python train.py --n_layer=16 --d_model=160 --n_head=2 --n_kv_head=1 --head_dim=64 --d_mlp=640 --vocab_size=4118 --activation="quick_gelu" --norm="rmsnorm" --norm_place="pre" --norm_eps=1e-05 --positions="rope" --rope_base=1290.0 --rope_fraction=1.0 --qk_norm=true --attn_scale=0.125 --bias="none" --tie_embeddings=false --parallel_block=false --extras=["capped logits"] --init="normal" --init_std_qkv=0.0472 --init_std_o=0.00834 --init_std_up=0.0472 --init_std_down=0.00834 --optimizer="soap_variant" --lr=0.00544 --beta1=0.95 --beta2=0.95 --weight_decay=0.024 --lr_head=0.00498 --warmup_steps=54 --schedule="wsd" --decay_fraction=0.909 --decay_shape="pow" --final_lr_fraction=0.0 --batch_tokens=16384 --seq_len=512 --doc_mask=true --train_tokens=104800000 --steps=6397 --dataset="wikipedia_en"
Each number is 500 + 25 x the weight over its row's rms, rounded and kept within 0 to 999. Layers, rows and columns count from 0. Numbers have three digits each. The size before them is the row's rms in percent of the matrix's.

# layer 12 attention key, 64x160, rms 0.209, rows 0-63, columns 40-79
064:456498523528515513526460512479450517541485490477484520497444479488479487495515508506517499446552506558493496533492504481
066:499438538532497567476470476493470542520470503514535477502499502443492458467494452511515524506498551503504532491463497526
061:484507487505511499520539520497522499487477510482471504488527474532509488539488530509489475486504487541513502525576486513
065:525467532513461488522520511492468455512498478482474493476526507499509490496451475492502513486533483499478510507525488462
072:486465491541452495532506523485482530478526483508506498477500505531526495542433544485490476492451505517513490500493457473
053:477500505503527481548451518508513520523499501493503550477462507459503523487496514471493484524532489474530533489524502509
062:464498520493504475528501506480524510482485524528514485510475469502505458505512520512464468518483501578512494529472464472
066:480486540496520510482499546521470528525498457522444493477514529510499532554470534426505506480523494499469486466483484512
054:530515503501517502542514535483508482506507517486474499485490511538520509534447544521535465489516490503514519478510456491
043:535513495539502481484505493509529461498483492529495481522503505552520472497517477515520515476494473499489498485480483520
042:446466505489522455535499469483518552520565517467495516463525491462475523471488530514500488500530529499518500482490494499
058:490522496514525511518518503469522533497499490447494472544463470478489529516520513479533452487494495539471515513550492458
071:471472501460520475495504526488463488495517486452489539499499493509483513527468532505490501485523489536482524499487502475
043:458508466475507472543493488508572489523512456472488459505525473511523520494487567496513515492497480485495520530546505487
050:488498526499488514475519461482484553481477542510504551472529510499489497489510471525493493512476523476503463498501509519
056:461517526480506487493481467510502519508449528494523523454506481492511517477485513483543525471522506476493478474519516476
056:504482485511482472455500515474477506511484511490480495509482475536525488484514501492504467486531471574471468526476536480
055:479490493443506494527496472519499507513468498465492486493513474528516524476494522507538511482537477469485484528513520450
066:484481469497541493498521489461493502518518521493502457508450538552530483482476494522488509478510488507510494504467516508
079:496477494494534470525495474495505487528514506525494495581498468483521519470478495495490481510508511473499532541491554439
068:501527506533447538482485552506488534506533533559483471482461502521470500478492518482523504499560498520484523467531479538
062:517487490529504510513488513499515527472519508482471459463502542529473495512493498527498492481478465516496501474479488530
111:489489500524496501475496522509545495493552494505495522517504544505501478533531518510458502527465525513511495525484489530
121:517515529521488516512498514536523503485489466527513529455556474451464521503515531480506489512506519466515525488516483501
146:503485493475580465534512441512526463489469478468525513529530478496523500495504504525482487493471502465520487561479535454
144:478480486524513502509508531490507450523527500531474431528486514510490489463472519504478530471545535494518575508505512509
163:476450479508528512517497447504484554493560507467488523525484476494495503483494471532502505495498540490502508480487464440
173:532446511516474525492494490489495482493490506523525498478522498474516469504509479535516486506488500491499495482509492516
172:482505537504461523537481532511454549520492452503487494488517513501482512518486498474517482504486496519493515538505502519
182:508474503489457519502500504552481476476491511505480489528535552508491503492492489516491517504506486502463483545521516526
181:511454478507454475523486495470512494503551491479559465490518497436463469500465475522478479529490527525507530473491507458
187:515451503538501502469523520497478533519502472463455468511494477478511507529545517468486539456503520499450487516487533523
082:497498453521491512503504529531510452526523466510524457505472488491479470498513532528497533470467507501484455524506520512
069:475516505523493472503538503479477510511496477481507500489499494495486502489503515512493524490530480505528545511502524521
064:492532521471536511477493472502488430457476535514547517479508501532535479493472519515553488506501476496486533473539490465
062:503472499466487519481509467496494502493495517492511510521481508489513488477518516487468567513494522481464517503496486519
057:502522515489465531502449475485501501497451471501530505513529498481496463475578483490483473534449520538511487489520512504
071:504522474512488476516478524544496512465516517497520507505488510511514523511463543473493483502476509497521512504523507515
065:538463490491487499498489481498491471488530501521569477515479495484509505536484493490499494519515473477457492486491463528
061:472472512532519497488513526497469471521472503470505486512473490520537472488491532505532500465529501509491494528544501488
042:537468516523485519436472475500458496437476505522553529506469517475499505500568443504486530501512526519504516525526485498
044:496503498526485511458512507514429542493470503530528552517494513514481471486487479479486472521488519515524529485475474512
051:523488516505492494552531520453549495493541451497504487493495513486493494507498509511512494477494452498454478554509484501
064:506480495526501486448517461472501483498490486484461523467533493493508488497510467510517495469543519483525459469497484469
050:538519512494479482507484510497479475521467497506477488519458501500525477473507531474506501524534464473527511471486542506
045:488502517525510503516544537475505492493523427501483499495458462495467496510545468533489506514513448510507527491462488447
044:524491475471513501557525489500526498499522486485464470546532499546489516497488519524494483498507496496495502522539489493
044:544521471485484506501531471470468495493471480482473475509514463529511497499492504512515476483503455535490503502527535487
049:500493496476476489525478470515524513479530494488452503523540461510485545508522520505500461549515502509498474513520509491
056:494469496516505524496535489502492476501555462489476471517475504535514445529527510517478522499484488504539494533480487488
062:459476517507470450472492512498542513506544486505486539528523507509511479518531529522481495523480507508490471557492526488
073:521488527552464515457478545527529488498513488542507515484519502462475488493515522499489504505513531483499539505507493501
066:486527481496499483517532497514555500538524472555505515489546496462504498469512511493440526489478553463531543487489508526
074:466507511481427478500475521548530549525510472512526538493514497484486494511519564490518518503518500469478486524523482491
053:444491487497502475488497532448541477449502497487471448517517550475502502528465494493489502503468530508497504483501462542
089:518523499480481555515478494538494515476455489471559477437484520504473488509488498491516536484510475472503489480501436554
140:520464521537473493458445523496507502474522518489498496543463498515522493499510500502521479509517481507441473547487506466
150:469470539513505476487517511481514498484499489483470525418529493537478497510504535534489514469505486503520474495507511504
161:510498488496530530478480460502494483506481506438528507507517470471501490494548506487517514526496500490495531524551513532
169:525558495517522496520508545520501500527496496510488503462514466496477510500528521522513478482463498514527505482535537483
150:524547490462490482526492503522547496455518522505519519500522505521475518471498530468466508565481555459522508484510494534
182:512495472518510464484504520507525508440525502506479488500506534522532540556453521499500525487481504432481523449499466533
174:536447490510518538472504531492484491474505563502529505503484497453470492512541479515503483496522514462516500520468486541
179:556513532496489492487478485508519530484481474476474505511501503468464546477501464497517524500520543460530510458475524490